Weights of a small transformer language model.
Architecture: LayerNorm before each block, learned and rotary positions, biases, tied embeddings.
Training: 137M tokens, 4181 steps.
Each number is 128 + 24 x the weight over its row's rms, rounded and kept within 0 to 255. Layers, rows and columns count from 0. Numbers have three digits each. The size before them is the row's rms in percent of the matrix's.

# down: layer 3 MLP down (transposed), 512x128, rms 0.0685, rows 346-398, columns 0-127
# up: layer 3 MLP up, 512x128, rms 0.0682, rows 347-398, columns 0-127
down346 101:132142089108126151128146144154176132149146136123100113140088072120102110135157124121147174115133149167126146120101119168146168154159068156129101154099143097126128148094127129168123175145104124132125116141088109146112164108122142155121110154143154157138148158160071159119116120144147166077107125124126128139109134127154105135146163116150166056110121103101131132132149132145129128125148
up347 105:136158102120124141095148111126148112129130123124150125143100082172127113112145127098134188086106129137107111161134153137104172099100144139129129125163093177134153127138119128124123085093135115153157122085144106147162126087087126121159123111140096136123122169069131147135112128083161099104129091133110066103126126118112114144155144151140101145153126164117065140121128167142106123136128
down347 099:099139139140104110123115126146149155117148157124170148100117119081127099137078127106171103120119141122133117138108098105107116159129128158124151139141140101132102146142133123134179104131114127089141094139128117090092101176098078142084161122170140151123141053124151159110184127134112164150112104119126108155113125134164132133113144160129149130097121148155090092115141121118103101155169
up348 094:120137113114160115155085115107121146118172132091125131145122125120119060123146136088133165151088157130114131109136121111128127118117139154106119113129077152118143157162131118100109097186140124116168087162095150126109109114127107125121134112128144101146143115133114100085141160139103155128145131135185062156141102139116124136160178142121141153161109137158106161109141135121097178169126
down348 093:147124134156079145121134136160129161102123133117099150113109149128148158129149131134139128120168101162108133104093136133122133094175126102119107104129158075137129137140107159140158172115086153135150143129137099113150143107100146133148072119118103133121127163110122179172111108178125160118165128110117142157116170122137140106113107099117139091088190119096135113131154090123138091174142
up349 104:083129142164080114161162111139112086163094122117153160151159127143100151158148163134123132152160148159127104127116143116124086108115119101151127141158127135124177139141101114084114127142171118122105114115106159160127090127159157125150165110087173109124120147159099075150137085120146133117122126145159191103139115159116140095117098149134134137149128102152136111127090109135153153123142
down349 107:129141128123154086123139130151131138096127126099136167145149113124104130153105091118169137117156131095104142103164122129104129144164148165119117112146093133128111175116110122138107110105110142156111125123115112112160080126122167152142155146162137136082198139127127126131079115118131119129107133133142143161158152164112097175133135183112139142110152119147136118113148120073124049097166
up350 101:126132128135138097104152089114103128095134090123136096142135157107149113130102159147159118091121108147130166081112149133143133121090119135107127134106179180139160092100135131103107116100146151135159141154154126101097108149104111128110107138153133087117153139158143125163131054111133155126175114117108116132091148136136081167103154179106106102140152132108101186138135135152137129127119
down350 099:093118157106134102154173137131099136099123172093082179135126124116163135161105091081145152180112148137123127138155096146116162188142143156122128114171128117141111179140105172134135098179124121106113118185144103113152101117151092112119127097132110161137125132133143131123107128167119129127140114146155147113134113142116106103137152110131103127134123084094137126147145157110149178137145
up351 104:132141135147121127086151087135155127129099132115113147109102120186102107110146099185085138105104099103133112138134120135151154111120154136123128142126111120152092120097119161158158136107192136119095100124096109155136130103155115095106134103156138109190118134099142117156118126116192111129128159124081100118112106146157112146106131114128185115106102102128074113114119137136164128151111
down351 106:155142138138125167113110145109158158154104145157116113106171124101090129119099117086118152164121134139096144095103105113119111110128120158133119167119099104142134127125142085136120110112136122150119170116185080132105146151132133115101127112128097101160124109100193119179138145125138147112148128118095146174121125130160152118128120151108087102156182159153142151140138086127089161173128
up352 102:109125116144114171064158131121113131124104127125168095130136152121099124127095162120164056153160123107156144082131192166137131091111134105137092141148122146116110132140167120139118131127136156086107125134155123137099106138133138134133149136113137123102174126068116142156138139108117132149136110104137155091082134151112138157143100143096136138126150121118133109184092076098126116147123
down352 109:102156098102115127122113148168128079171131154121084131120120129131103125119113081171115162126121089152147131129113116086174120141127075121143201119116140096103118141152116097120134129123116088138085085094112112127165102139126148155144119159107130109143089110117113131109077111114186146111140119151159085147142126120144143132123125120108170137152119134120079154106122133131107123095115
up353 109:087162123105125127143134098102160110128141107204105107108128130159132115124143141122152136162121150126112161124133104099138075134118116127151111134096159139164122099125137155100108126104147153133089124171178140115151124090142124122081155112152098121140098160067161113119164099141135153112171173108125130152134115096138144084137121108131126154067128157139144136128120109128112161145146
down353 114:140143110124139130131151129137130099112135146058107123156092114095113147112114122140123117091087105152153103114147173094156126110075116137104180144112126120080093133115115108129130129167108119124116120143105133184108128091119112138160121094119136141118154105155110162142119095092117126157084159160163105134161156169083117120125114102118121123169111148089115163168135111121118133127093
up354 108:119101142112145135107111087136133098096143107082093121094106127166120156167118183149152153113136101088137113131100160103115119109107153156134104130104108142156101120097138142147159114121149124130086145168080102143111158139140160124139080107144103169115120115161186129132134114114101158127129126129146093161097151112135128178143103141146108116079099163115112153147161143150132113121111
down354 108:149123140137143120149138164094142143117103108135141181147146138118140116082114109155147119152108118130146104136117106110142131082172098099138154107176147110132126115201104141140122173134113111125156149105160081125164129156126087128118168167129150111083174118106120103124096120134170138147113170151136106122102175105123150111095133120143100135101142087109130174094145132114124116130137
up355 098:140173137094160116155119095108159121102131110154087124155066116129100121197108112129089143087140166135126151108124152138125130115134121126075137151129097152161135113116154134130109133139154107072135135158123151142144156129113137115132093109116128160128147116120123108103172148126069122130115165152116103123105095122116123133125143109152115087108148143156159186161114143123145119115073
down355 109:133150132138110110111131133149172137178140159161144153114161156100095131126130093144097115125084100119147092129103137114121171101126130134149095137145112079129118116133127117099121165100163122140110157143163143132154102124143136147086131144124117108129152116178130134065117118101135126145126091160114162127113164159114113153117097132140154127116124140166072058115148103144105091169133
up356 092:095151121148146127128147122157079110143119169128177165107103166125116097100155156137103145112117150150113141146125109146135131165110110128126129146138152121115148127139078160184135133130132103154165087152109108134124098132115104147128099127128094121133161091109085180137127111100127114121114123177182119133129155125144104150109166116114054152133112118100134084148154138120124129091096
down356 100:100132145142128155136105095115116127134155128127141119143142136142110083117146094170093132107103145109126156139163148134151117087121151131115165104161151158166108087153139133072117115120101156120113151158164159140169148105124127128140131188121098116144110141141147118099187123151121135143124122147111114121126124129131164132117138175092104065120146137185104113091099169098127117151164
up357 097:161110113124135118106106078155120127098116117138120116171081137133128142127152091122084113099155118112169124114092113141117117108149178083161110133133111140161142169125138133110140143125173158083099120101117152111128155159155119120142169117127143126129171144108094158141128154084138142122177144111164126142134128149086140125101114169095137108125120112137152131095081112106077093151151
down357 106:148127083127129126129130132088134169152127103173123141098156066115064123125106112128143133112133119147075126096128106132115121129134152122107114117139136092156123164140129124120133120119165143128119110113176113080164116106164133115124132176142108121176090107141123105084132103079081121134142089122101139106153145121119121138138149148168131090140076171111170121145134146132103121110152
up358 101:154106152133182156123141156139149146165114142184141117127137153143118115128094088125089158148109168125130095107113103120150143104117113139114138151103114113096164130156171146122129131137111148147164128098134134117128143097081075123164134144104144172155171144096131092150132129141103123140158152124161162121159090126063140124155090100139101105130145143150100133167108102120131133118101
down358 092:106130132092096082112111130144105141143094102100115146127116065145132110144137142124147067107148125068113138154101142145116142107144109143137120071161127126136142155108113119128162172140126125106137127182108107104127159153150126149143166123151121108102114134116131179128123112093131165127113122139111085157139154181184133140134150103121110106110104141150167115129104137156133121180145
up359 094:107135118151108144146129163155164155137112106130099115142095154182135137153122142119155116132109099095161136141098138119086137132101113144136127145096115153122161100092104140168135144141093123108138124140097135179145132143089190068174138117093131111145108095119160122127117132093096097112143118109102145103148090094094124161098125156116137179148123112135125124135118151113120068135138
down359 114:145121116114134165124170154131197113175119157086140136148135104115134086158120140170114138158137091108132134121160122141129119136133090139123137103128126144115139120113130144163126096080116102141179114131137122072101163136111116089137113109131142071150114129116143125109163102119153094148159146099095126123130141126116095103142123121160142094128121112129090180074144080098114150128107
up360 099:148155149084119140093129096118116137122096116125182139109116171147169135147120169116123147076086142136102112137131139167141125099135109138081081098178150156151092116114124118115137146126124100154098148115130142122120128118090102093142151117103160104074127135107136133162146117079123130114098107125130157152130133150138108131140125147112185111114166105136162116138156082137159166103135
down360 110:188121112116150113129111106110176137136117085136138133122137139125146132115156117120080089143078133121119148105170125137155134128143118081103125135151140134140122146095160092066108125100168116141155094119218128128135129144075142098146130150128122119113115145119143124081123075153127108151169138144089103096130149152102127125122121131148128135117107119146138161091130122133092163123127
up361 107:177132137160203124126133127117122100075099121106097131140134158132077089150106073125126132131151131138165147110166159171123142141075128069121092101140130142153132140127107111152141100147145129115156118165095135139133129112098159135166091143157107145089161112161108107116136152112115124119101125152120101173141120142141146118149117165123137115129118141143126143091162144113102120113101
down361 106:123123138148095154159091139144125142118159120152140116113120141148096178119136146117135096177116136122124131142120119099174115132094130175136069163116149116145165125089150108116121123145093165166111150132116103140130147106129088117111138108129177123108106142101087126123123130129126174177180169116131123099126128145104188091153116086101172111128164095109115134121132103133153138116127
up362 108:139124119106101112128129145118132162134127112094151131113149156138100105135097095133137135138137144137127171125181147117181137133119145128098129154064115134153181123165136125176140130127141153100128119137086113130107098116158075132158105139172121119141084154121069146088143123165095126135082104151153127132108104105116128146129150099172142094178133106148158134155132098117142151123106
down362 103:143136129093084104098143104100134052142122110154158135121118166106130130120140127094120123111126143136099095163132114192095163133081107116108146163148112140136169136144145127119157129198181117131132157145130124114114152103120051124132146094157132127159156134099085105146151147145127116134133114099095122117145148113136142150080135122118133137106139101117138113134117146126125093121105
up363 098:116123131123105145145137122097123126111106112114153159115157149114122143129150143121129139110088140157095118151136110150129092144122127160134154161117136125111156120088136169136093129126105159170158133142117076061091132160136150129135107116115128101174104102103124113130126074079079109108161096171148127196107163175132099128113123141110145150122081125144151130139141118109119170137132
down363 086:124115154116136127092105124173093112172129153125131111111113116128118160120108097113173124145117130115146156130117161100106102099121107088105115103111141107103149105134133104112113166113146125103154140122117175170141118091088101128151168166150118094145153142148114149131121127163158127094132136114115131088132061070065132142115089134080106085134115094133128102102135113127109114127128
up364 099:154124135075117143127162133142135125184165128084161134116145117099128118085127160133148094144146083120172126122130154159132107141162144089108124173122127125107129156090138124113092107125148101094151140102134092126157114132099139157103163119133147092115148153094137130120104114121095146119128144138117129180171071103135116099182127102152096142075161156124103132133129125112135119143117
down364 083:116154132189121159155147143149090122109117160141117139118142110139135148150112116123128158149086146143156207168084078164115156117130149159144111124126129092126136134166093142154188128117101145141115098126121131121095159157143133140151077127122113129128095120141089127140105151133129141126078144129139128099084134102160130137097112163114104132145161129109152122138109100178120109106132
up365 104:100136142156159139129130090130157129163157118132177130172124128110179196146125153144129117159132179083141140140115164099126138152177133130159087102116125123121096099123118076106124127128134150163129141151135133144139164076099134174116123069124119130117105133159146099135152100130144161121169109167093116128108133139097116119142148130130140105127135133150164137109160151103163132122117
down365 111:147150117151093111130128157138131151099087118196167092087102144140144173117131134139104067131122151139145114144125093123144112142131099147146122127115137111189137169103094137085095138125150123098102123123164119128124146121127144088130129116137126117086110111129124164092102108086120103129128152141120088110159129161096113083072142137162159114130105144139139132121098120086142153150134
up366 096:147100129157169172107144122117124133164130119134120118155154094138157144115157123126110151146097138124119181109111161119116151141119120078105133125139117137135089120138055130155107086154122105116129147120150126157111101111108130080087124109146137153140086075135116137143138129156093093089135131135092130120127129105101163151109102180119100063137154099139124128117095117147131127131177
down366 102:123132091083117124131114122142123121115145132114136113138080156130123122115125084114141117101113129123117076135111095152111101148119081129131111154147117141151137127090131196087137120105125151119079113152099119088151119147132127162173158136127138073124176097132122150121139104105128176122124167128198134132126097120154090121125204122112136129157104143116114125123109163149126154133122
up367 094:100125154127129149124167124135109153149095138169162112147128106128115139066157133166105109141108117117175094117116143066120114110146072092122102099181128145179171101123116104173137130145115096148151157105126126154157163152155155129140123122154126107119088128110124104155161105095120138077136087108112123139161153136122132145089109166123152133127142110141117111140116127106127126108139
down367 101:131127138106097152120156130170157122086130082113069135131118121129095129190146100100136156127133141099102175145154139132147151081120139127128145110111151115168163133078115159114136136120138142159164121160094099107126119116097099136141083125126122132153176156120135127137127119116144111117142127141082110143143137106118144151143099124178126149080092083125159122086184135126121133140145
up368 110:111092143176136086112118143112116111141138143165108088148129085098137133143163106102141147152104112163171126079116129138132128124132125123138117147151120168149176108122152122140109156154147113102154108142118139090096120161099104126121139068125104147111109140156103131151175124154125101125115158153127157175109145114167103129076145149125108173144155093105153131135130115145149112078102
down368 102:132150149139139138128104149121148190149113127139135138116145128159093118113074130125138102136172130138153152172125124112107138075097104115113176128088144079097125169144142103093170126114111144092108110114152109144112097111154141131144171135122153115175124150144140119125135166124115105142158143071153084133092152137125128124116091132122156119120116174124123130105171139087114163160123
up369 110:142115129119155111123117130133122119092115157183127138137139146136147118196156120137119148107124122137093097093125105105101149121109178138151105140103154127171136127092146126181162147133105110129094113159139093158103108154109159114115120158127130164072091158097132137131137144098095144103117117141178134142064130105104150132095109119119135147094133135145163100131157132104091144168121
down369 104:129117089169147141143138062157090147136158082126091132150073113126153146097111130160107120094126152124146165147172119111139134146169127105092156117131114132123130136144121100125085076154128091111170101125125073166169115108155149113168143132115147143155134113104103141150133121135174144149149175111127128103131129157120125125136121118121165134131131089142128156143114087149104126102130
up370 086:078101168166131140120099136149126147118155105119152108137124130110174140158133133173120101117122119122111093099132152154137150094135143136151144119156156122126147183135100187121120117144185120107123161122121121150170136143116116111127150138097196124109150178143108150123154138147169064152148109107093135120106116097129149133112167128127136159144159141109108117141118166092142148113118
down370 084:140151136125119143159119131101126109155127113122145131131137128158123163078117119101111175151186070119134142136068119107139082164111148153133111112111134119123139131152130100154122121086109135149102136125117167109113169122121094122101101138122109151078123128096126129128100130138083155133083139102169177141139099121124160135144107141138153108084110133153177165080085137128118101133137
up371 099:133118138118126146158119145097133170109112160133135126159158110120086148068101083154113138121133112109127113169120129115115122125146131094140148127147100084150155124117142090122152102118126119091073150172109104114127108138097126123141129158160166104143121126126124140141140075133111124087124070139157138124087112154117140078123170121170124133121159172159173075153126109116138140117129
down371 083:154137122130123121104117113146133080155137099109094110107111128134177114180155166110143092128133163116114137138136149103149173148103129143133127183095145140103132114115152152129114162130148116172142137109091127126121161141136150144142146085102100152120167123125125100147097172140152159173108157106142093139168135107157090177140119141108122151127130096102079156116161120105118085129145
up372 093:138186117135117134119113140137075112133154171119135111101124165095129123151129121083073138151109137078147123110165154142099133144119154111103086115101136137123088187103108158151137142121124136168098160127143101104128148174118150128125130172136146145136130165133117143160136100141138127104157172087126129125117130144133097161085138124119123122153135165189106157144089108125138110134138
down372 087:128109157137133161142141121132187141173104115192152121140140119128162136104124158134128149113120116135100164121061176152130154139139125147128137119153168128111152103156104116137119130142118136135150139109099124117134087064136106113155128095109095116149076161094127123103148133125151113133137112182146127050123152132131163112143134131132124155113126082132098112132148113150169130103132
up373 106:127162136154161110134104162141117102145123139096099165137132110140138098125134084092126101161098098128152141124136143063116116120070130153135102164145132174134127137190122085151138057147099174160131141133134172128089149115139146135136135129122120121102128107131087111079102108109150144150138108129102135153097108121112128156117140150152125191126119111107115123144143136113111141155128
down373 111:145099155139107098122152088104168121164114110153122117073109134179118179123129175114130127142139160113118103151141153178106114102136160139113138141084121101117150157132112133150106159080117137103088140131111104098127124136104106148143093142119151080116130098085166160104113131118091087072088142123125156149125145109105117152136108117107132128122125148126136109121140164140159103108153
up374 108:167150129147152167141144098073177109127116136112110145132132148104111159094106085155117143109125086150128102116180089125111131114093149132118101126148100133128116131091122123134103147131162110180118126189114133103097135099124084135067150140153166139116102107105128140149124164121085162106096119136128131160122117100127121111154139142150153118132148092113104141165113155137139151173123
down374 112:131122126102139118106150139144099080129136149156089110117145130144129125168136168133097158094136120132084130122121165122170114111145134090129151147161138119124175128154161117109122100148056101087125168122140144121099151117088101149146111161101109125127143130134107091144118153133145086117183102149158136094147142125133157118155103112128172149137166118135170130153135086124174118127100
up375 101:111116121065121136126125132113144124121129103127124128109118110131108163129121084140102172097132113124133173136139145133144157159151100119131143144141155125184115111133122123153145108109142112110109112112139109145163127124168130155150136121149081140116127110153110119099097150087169117098148120158145147154116134074161061130169145134133143134086114108174104196131080182125126107142118
down375 099:139113158162126128105099154115087114137112154167140089143144112146111109142161136111115135165134074178157128156127100166097122122141102097092101113114128145112087127107119146122099144090087150121101118169085139095103119132118105102100074130114170103119139161132083159142135141151153131164130180124157122127110090148131167136143124142113143154145130138104095112148153090139134128114151
up376 097:102090125119148103127104113180098125115133151129151153112110092119109171103101139054152087105147087088156135089127109124154126132085132138105097124121087104135076112132099157123142175140109139119144119131146136154148144125155089113169134105161176120112094088110129121114141161107130155113142130135101133131173118126166128136154113111120129132169129113121136126111142142135169165132090
down376 089:140157145119164132140134134124115080167123113139143074166097146125129101157104137129131135122142118146143119156150171145113136119139142087117177121089138132118146104115147138070083123085131106190124140139131113101101166156115151085150168099147122154091164149135110162149113144134126118118107142131107101129110138118109112096114147101117109106082135119110149165137178137129118064109132
up377 096:163106146112148134154144120116162147149150084143140135120131118144087126151141120151151131084127099114140153166078130108155107087101141075117117155128173089163141132121135108107156209126156174109100111139123139126152138127151138143123121118135115143128127094162142083134084089153137133119156148155125131143128075103109116090117148121120105114140106130092131122155125099097111180150134
down377 093:107147102136133115075133149123105108111149129138118136147140082137142135128094136150105118131112084145150093085181108167119153136129144174110121121151113083099116138137153118134121108153103134153127176131119117088129109125106086110091141165120132091120115147143107180149118153106129131088138073090122166117152173108136171162139105131108147137150130121130144116165130165131085108143088
up378 109:118150102175135123084170110161104124133085158173182117118124126131125112162153121087166131138135135130143123138173123129128156128159132119100135094123146092111119121107189112171107163139128136130140101148105114098125127079126086118138158117102116134118122153142120131120103166125145126147133160156135153110125083118098120122085168081098148094159093165103090146124101138120150141138129
down378 108:148090084108121171125107135117148133120138095108163095162142138089141135098116118107127125140141088126086138115089122141101127103143130141130166138153123139154125114135126164126138143092148110143137125125134190146118117201119139113128157104154109119119124125185151082131109090141099147107120121118125146164128098164150141177103151088123162097137166092118136131083135119186112126131125
up379 091:121116117113167152143089137135131108105076186084166108123106151121154106122149102141109062094128109111147133134106118148151129151147084104125123092097131114122110127102118143145113082118117180114160135116071085107147133138123146152103124152107144131147143118118141120135135141088116113117104108139178129087082127104104164148166133108089105101094128128130133126114180144132154136123135
down379 080:139111153127134109168131122128147139139103135164100108104147097102111123097094105132140130156124126148107152112151154114095096130129148129162144144148123159084132128130116172133152140095121134152133112112170130138107128112095098079115153100088126096145159126116138143126109124182106135112158179140067134156114178158125131140092107116178133161132095144145130167158094109154092135138080
up380 103:090109144152138066148116102154155102169121130121103150136136115112141118128122140113107097112136114101137117135114124148104150152140144127099144148130122145129127120088127165105123128148099085129124099127131160130126131110118085138135141123122190083172088142115137145126153115075125169163110132126098170155109121116119097113138149117139113163106142167166150117162051161102165088154118
down380 109:118185111104146136096120160082108125166147177128159126129125121142161142150129153145114122108109158165111150122141094136145107109111113156129124140182160138157137154147158066134142096112101155150131183123145128113129156074109108165163110130140106121134175136097127113090140069144095114149114112130092110089090134130151103109122084143146137141115132136099134132122103109146129129119109
up381 105:092132131131122160151150137109113072101181163161137123123084118139147118134109108135147132160109124120124094113112101137146120116126121139128155172152115145150149112154150150082153088092132119149081122138145107080070142151151144135163102122133177115130139147138122139123106146111139103102132122158130153125109118148151181174153108116108112145180121090141089091100127085116158144136116
down381 107:111129088129078103132138120123138135131152077136172114152137125106169094148103094110174133111137106149089138163151130120153133142138097161118145143120159125125164129110174105099106153141125136138168119126122095147141109158129133154128128160160063174146116119142156148131111155132092095122126081162077139156156114146105103118105149112158165121081102138105114118133139136164134109146116
up382 094:146118099140066124133103112134125161141143132114146116113143100169117128158157170126132148157121122147120145104165108095137146107155144151099120143114089135128137121111141118153145068107095095076110124143100118157074127145113098131149185088139147153103102120084084163088124136107141121135132102104161129125160122191126125172159120150148147144105124156152112124108143121157120125141131
down382 097:133139133152139096092137141114088145113106132158069160106160089069139142134133110110120110126136132121160118171110128144096115110131132139137154082166124115111111125156104117119122137143158126117167114105182141091171163141157170124135141141161123117146184130151133118138157146171111109184132174115106154156101132076113106097137147128117120136131113143131093099129155135103101141109140
up383 095:154104124078109139102128151118118158172120076162120147112116104125117097141139170113119100153142118128097157086169129179128100147145142116098077135104076147113118108147130179119091113120142118167152153123123144110142134148126123097113123127111127114136155157139162133099144111113133097129150142155114129171134153091050145126142107150133131150115129090133163140152136143181149131116113
down383 083:152140129184157133155145124125145151123128146145101154144132131119135104133080122117113130176113140133155090142078112121108147107083084109106158117145175071154153140153170116155150159111151142115083108116104098112126084118101149119101112117117129130116121132124109173162129163123155140122115149130148092156095096151159122142104098153156152134139139162110127129098127109084120101178121
up384 103:134138120087112130166097080141168171133122104172120125138136143165129137118146116160120111106105101142122097111144112116150083136122089117119142144113130126146120116148134159075120137136165099115079147141109076152141129117144160087151159158159091156161148106146157115118135139135107070086124143150124096128080097146138133112130108149132149101133135176127158123165144085123102101114129
down384 107:126134161121150171165112170111094141127083148113137158141091062119143155097104120120134150155178126106126086136133136115117121149115178149149122129116138098141146157098146092171126087126135149135163113115123111129110153126118112113155167131145080152121162098132116094111117148156106161149170128106130158090149129153083168120139157141151150164103148145118102134135124105113136106133161
up385 101:132106122146130084146152151117131123148160136102138124094130153126132157078122146151143155097142135068149138131108174132160154148123166152148120100110133118096092124175116087121114155145120104143119152146137117073141109156120159136151120123086171150105141065113142118148137101127121136153115125129085166153129165093084107120139138118086166139114101149128086123121145144138152155115091
down385 094:140089153095099162147111113136098068100117136137074109105153107155096124151118129111102103085118168089164129104192143146137128138120126108059129135091107125122152126135133144098128148115125179134127129135100169131093124122171105134101155098146089135138148154113138144109139132159149140116143132142102108098141161120125112125139127153142148133123102159165132126140150088128152149182118
up386 099:114123146165109109146142083092166121146135121168164093140119179097115149115115105079161143133142163087114164113162088113125111107143126139179134158121142112144113129129117143110117200140140102081095146125130104139121128170153113140137078127108155142154139107105084123137129145121117137128115116144090134083107156102173125172123119111114156101105098147156113126118117100148144127131128
down386 101:187131086092144119131112164125116163142146116099114151130130101140150112116155169141102106147110114144138123142074098165128134147133133134106128094115154081113098174119097139137146112145115130151177113146148119122097102105086109128113170113124128146146121115133147116114124108130082169070095135069128163151116116130092110089153128133120062123136120105136141133130106106159137132127089
up387 104:066176193098159148132132133103143101113128129173153135148106138097139128115117088106132177129112149115107153125156131127139134129156143079152160122141122096123146149159168185113126172124131120136118083150136111088111151117134188154164144132107131099132176133175097114116121174127115120096153137110129161135108093094129151138122151147107126117134104132142140133129132103108140132124141
down387 091:166082074137101105136118132135115165117137123099138136118187102119123123180151140124163079169136117125108142126106111149135121118078112162118096128078145141104149121114112116115157119117179123118164141150138144151167101130115106102108093087151139163142085094132157153170164110102127130155113132106106150149142129113117124163141083135112121106142148111101110147139149130171126116123159
up388 094:117166120127138169127118141149126066143078122145149185122115117131109152118146131084186120146111120159104153147112138129111116114106163154117170076134170116112129179127107126192134113103132138121130154117148088111111130109140083131112139132128123152128107104114092132172144130138185108136103135116134109151110127099119109090123119134085135117090150131148144138070122105121144113105135
down388 093:137133171131133131150109106131186120131138121149130095123112099128112107105142141153107144105153131110154154126089140086146171135156089098122102133137108134155132116153162129163119144129132093129103125133109163146096120162168144130129092117121156107129137117200185114062125115112102142079134109094100154117148110130136155147140132112115136137163177164138121139173113126111155107165143
up389 088:126148097123133115113126158140135132144102128104139120120102102098149140116121130118155099113126165157126143170097102109156091117109097118130121105089170162126114156142137150101133106173131124131148105143068112134130132109154184127089119148131150154128102171111166142132098132096149131123134129082155144110105175148158121126128163171109125203106153145114141122145092170120176118122106
down389 099:119135158091110115116125147139135098141167128139101133159098120126150162167142117126111122142119131125141110144163149127107150110103197108116127112153125133138169132129141133139119113102150083119086155132131123107139153106150105114109108135137099146112143096183109146086168119164099131110169124167106125132060141114103101112098120094081110155169151101180122137114089113153141107113099
up390 102:119130158156152126085097145160162142155104119096130108116094133140150128108132108093179145140138152167149141139184139106108114142151144112142123128155132127078160152123098115170136116123113140097120111118129108078144081141080107127106157153165156135100130095120076123118150114172135121141131092143123124168149108110179105096104154112124128116128114102131113128113102140146076097128163
down390 093:126119139120116148170111120087095155116148107139159102183135084126132128133131162173114113095155100097136100109121145105130163143120124137103144087146128120122101084150140139126156126142121134159136121141107148167131171144126192110149124155108123103131106132139137121150116130101155123135089143112153145073157146179092148100130083143113125148170137139121172119141069103121132156090120
up391 092:133084126167139119098085131079103112103112104103104167107147142152107131107113123117142112123137112116129142160134158126156112117118130145141123140136173151124148154143078098093127105152103118120118148117146153160161130133123099097183156113106098157203092124112129145118092112098110132147158111141123099128145124133084153106113078166134124112145082097130120134150115153121156071135124
down391 097:135115118180141140154145066166182154090117122130150144130071106119121109101164136113133126100098170112131157059139126116135129086114119137115127121105110102109158123105130139116103102152119151112105124121147127127121118143111133123112136132133163115092148119122173113132122162155108151151109124097096118092125122112129147087116129154124128156095143095112101092093207097127139145157119
up392 099:139136117146118106093112119107135099203102116160092167168132099117148138122155113124194070134105099099150097126136122130166152143113126130108118113177153155122100107083127131154153158125156113113111128106159129153140148144117129110120105090146112135152135153116148123105082108160153081118145089153121146136123146148125100134172135125118107168104124163094144130165139122137139131092136
down392 094:107164136088076162122118154139155121129146125115108129131095103148122126131122114149117140094136140124130149090142153131182102091116134149138150167135094137138170116129156126154125104157131141167130137132099134122112084130154152111098085164095153136163163131097124094095132144122133153161147148130149118133160111127182114115100102118128106098173141134207110194136109119122126124135121
up393 101:131128152096140134184158109114130119147104157109119113150144114140117126127102118126141101121103115114139134170156110107123152157126191093086146125166110175143113158147103132165081103158169127093139085111143134119155121133137120112136154128102132095078153146119103091115125134126120154128102125098116148149138122157170138133148158144169125145097127135163131166150114073065141118096131
down393 105:131139148119146127112104153118122157127116118136147135131107091064135118096156102135117131137148120148114140104113185169101094139146119158074120145143150083127147161129133168096146129135077140160134141160127122124168126162097066149126120130144101119144112097152155150142119097144116137144141130159169096120109114144126165159163118101099138137159134143103134084111164188150129109128156
up394 106:145143105062097159084135137118141135111134138135145144126122162135100125116107125113101141147143173111155127120110099128155099138107112132096135165133120131113176129126175156123106136114206142102120133102175127131117148144100116119176116146079109104149135119124147145084144158129154117114136067120130079134126132130089091115156111154106126150124118108138090147130159119079093101130142
down394 101:134157117165168097150090128114151130131140143104138134135124088118141180149147147126089110127127114137145138142131156109095139143119127147132131090157108103132082116128131094127130110167079132150131096148093148118111116070157115153147150148173122143130119134076119159081124087120064127134159131112116150115155119127138145110108152074167125092124144141141147177161098129142130135127084
up395 096:095124122164113128141087131147162094172097164083111102141118130130166090111129092149107152128125151148143116108120105136107138150172132161111145135175159132116156132125132149153139126122144126101121123106113118115134086120141122096151144141095130159104088125089158110091143138165152149111178089155136107098193136148113113108125173155121158093137119101133100141163131144176154113138118
down395 095:138145154161140136132109112146119158088116182173129152144165103156106143143072167144152129123120153145135147115133176084198137121104129120112102086122122119113094102110145123152127164148190144125131127115165196138114128087146134121111119140125132159154129126124143112146134117129126132180089131137175159155130131127136115151121113125145133106101142169099128136111093136087129120103136
up396 103:117090157154143132128145126081116135113145095118146112115128161106122106099158101142122109078167082143120121128123107136124135145150133165138128121155134149145153102138146128187119162089135129123091159082104111136159098134136184117139156105112094129123125121088081117090133100139121116112114133097128085153087096094123114139144137149172104116087138145140157185093118154125156140121139
down396 103:109132108091126144172162144106094134155180129080145121123140142131142158170093127145123152126138138145078149120140159156139136109120155150103115131128116128075137172063137107177126100137146114144119137144118137118125197129101117113152113106110114094137125145152123113157153154156130151117127073115142094121101162121171099100141130116143128152125109119116142117123185119117101106092102
up397 081:155132131122104099133115127160167123123136112181065139098140165146157099116106090117140151156146116126126086141131137108158110143131162108148100153128080089133173121134161141149109075091096128146168192117134116146134120148133174161127140154117179141148122120132135135120111140139106125114126137140117140127116110154128162145082100126152168136105128120172149150078114152146103130104116
down397 075:136137145096122162085140145108143121136128125122139111140133146116125155154166106132118103106135136101150161125102179112168153110093149092146141089183117141158162120137117138138073180105094148123108079099196100134134129103149115071123129113107138099113136165085085143136172165112143135124108133100120128131145149135156132121102145146109127123117161122117140131114162121129137129088094
up398 101:124147117150145165140146134142109109147183113113168142084131127178077115129118096138079110134104135109159120122135112121136106141098167145137135155128090130093156118106140117139140103142116165138104181112134138156175148160115132061158137088156147104091122092136137112085139113103112147116102140110133133109178133140110178123114118152107142157155127097101097152134122118136132094150140
down398 105:119121095154116146099130114103120142118121146100129123155157125111138119142106181134198153144136125150120107108140137151121125111136121130152127133119206132138110153137068144121145143138172128117160152161101165090143139151131176138111098126120116125144151096169158146186153145122122166155083145135095105152097151124141116125141148143106151148128118103116101132124157170171138169114097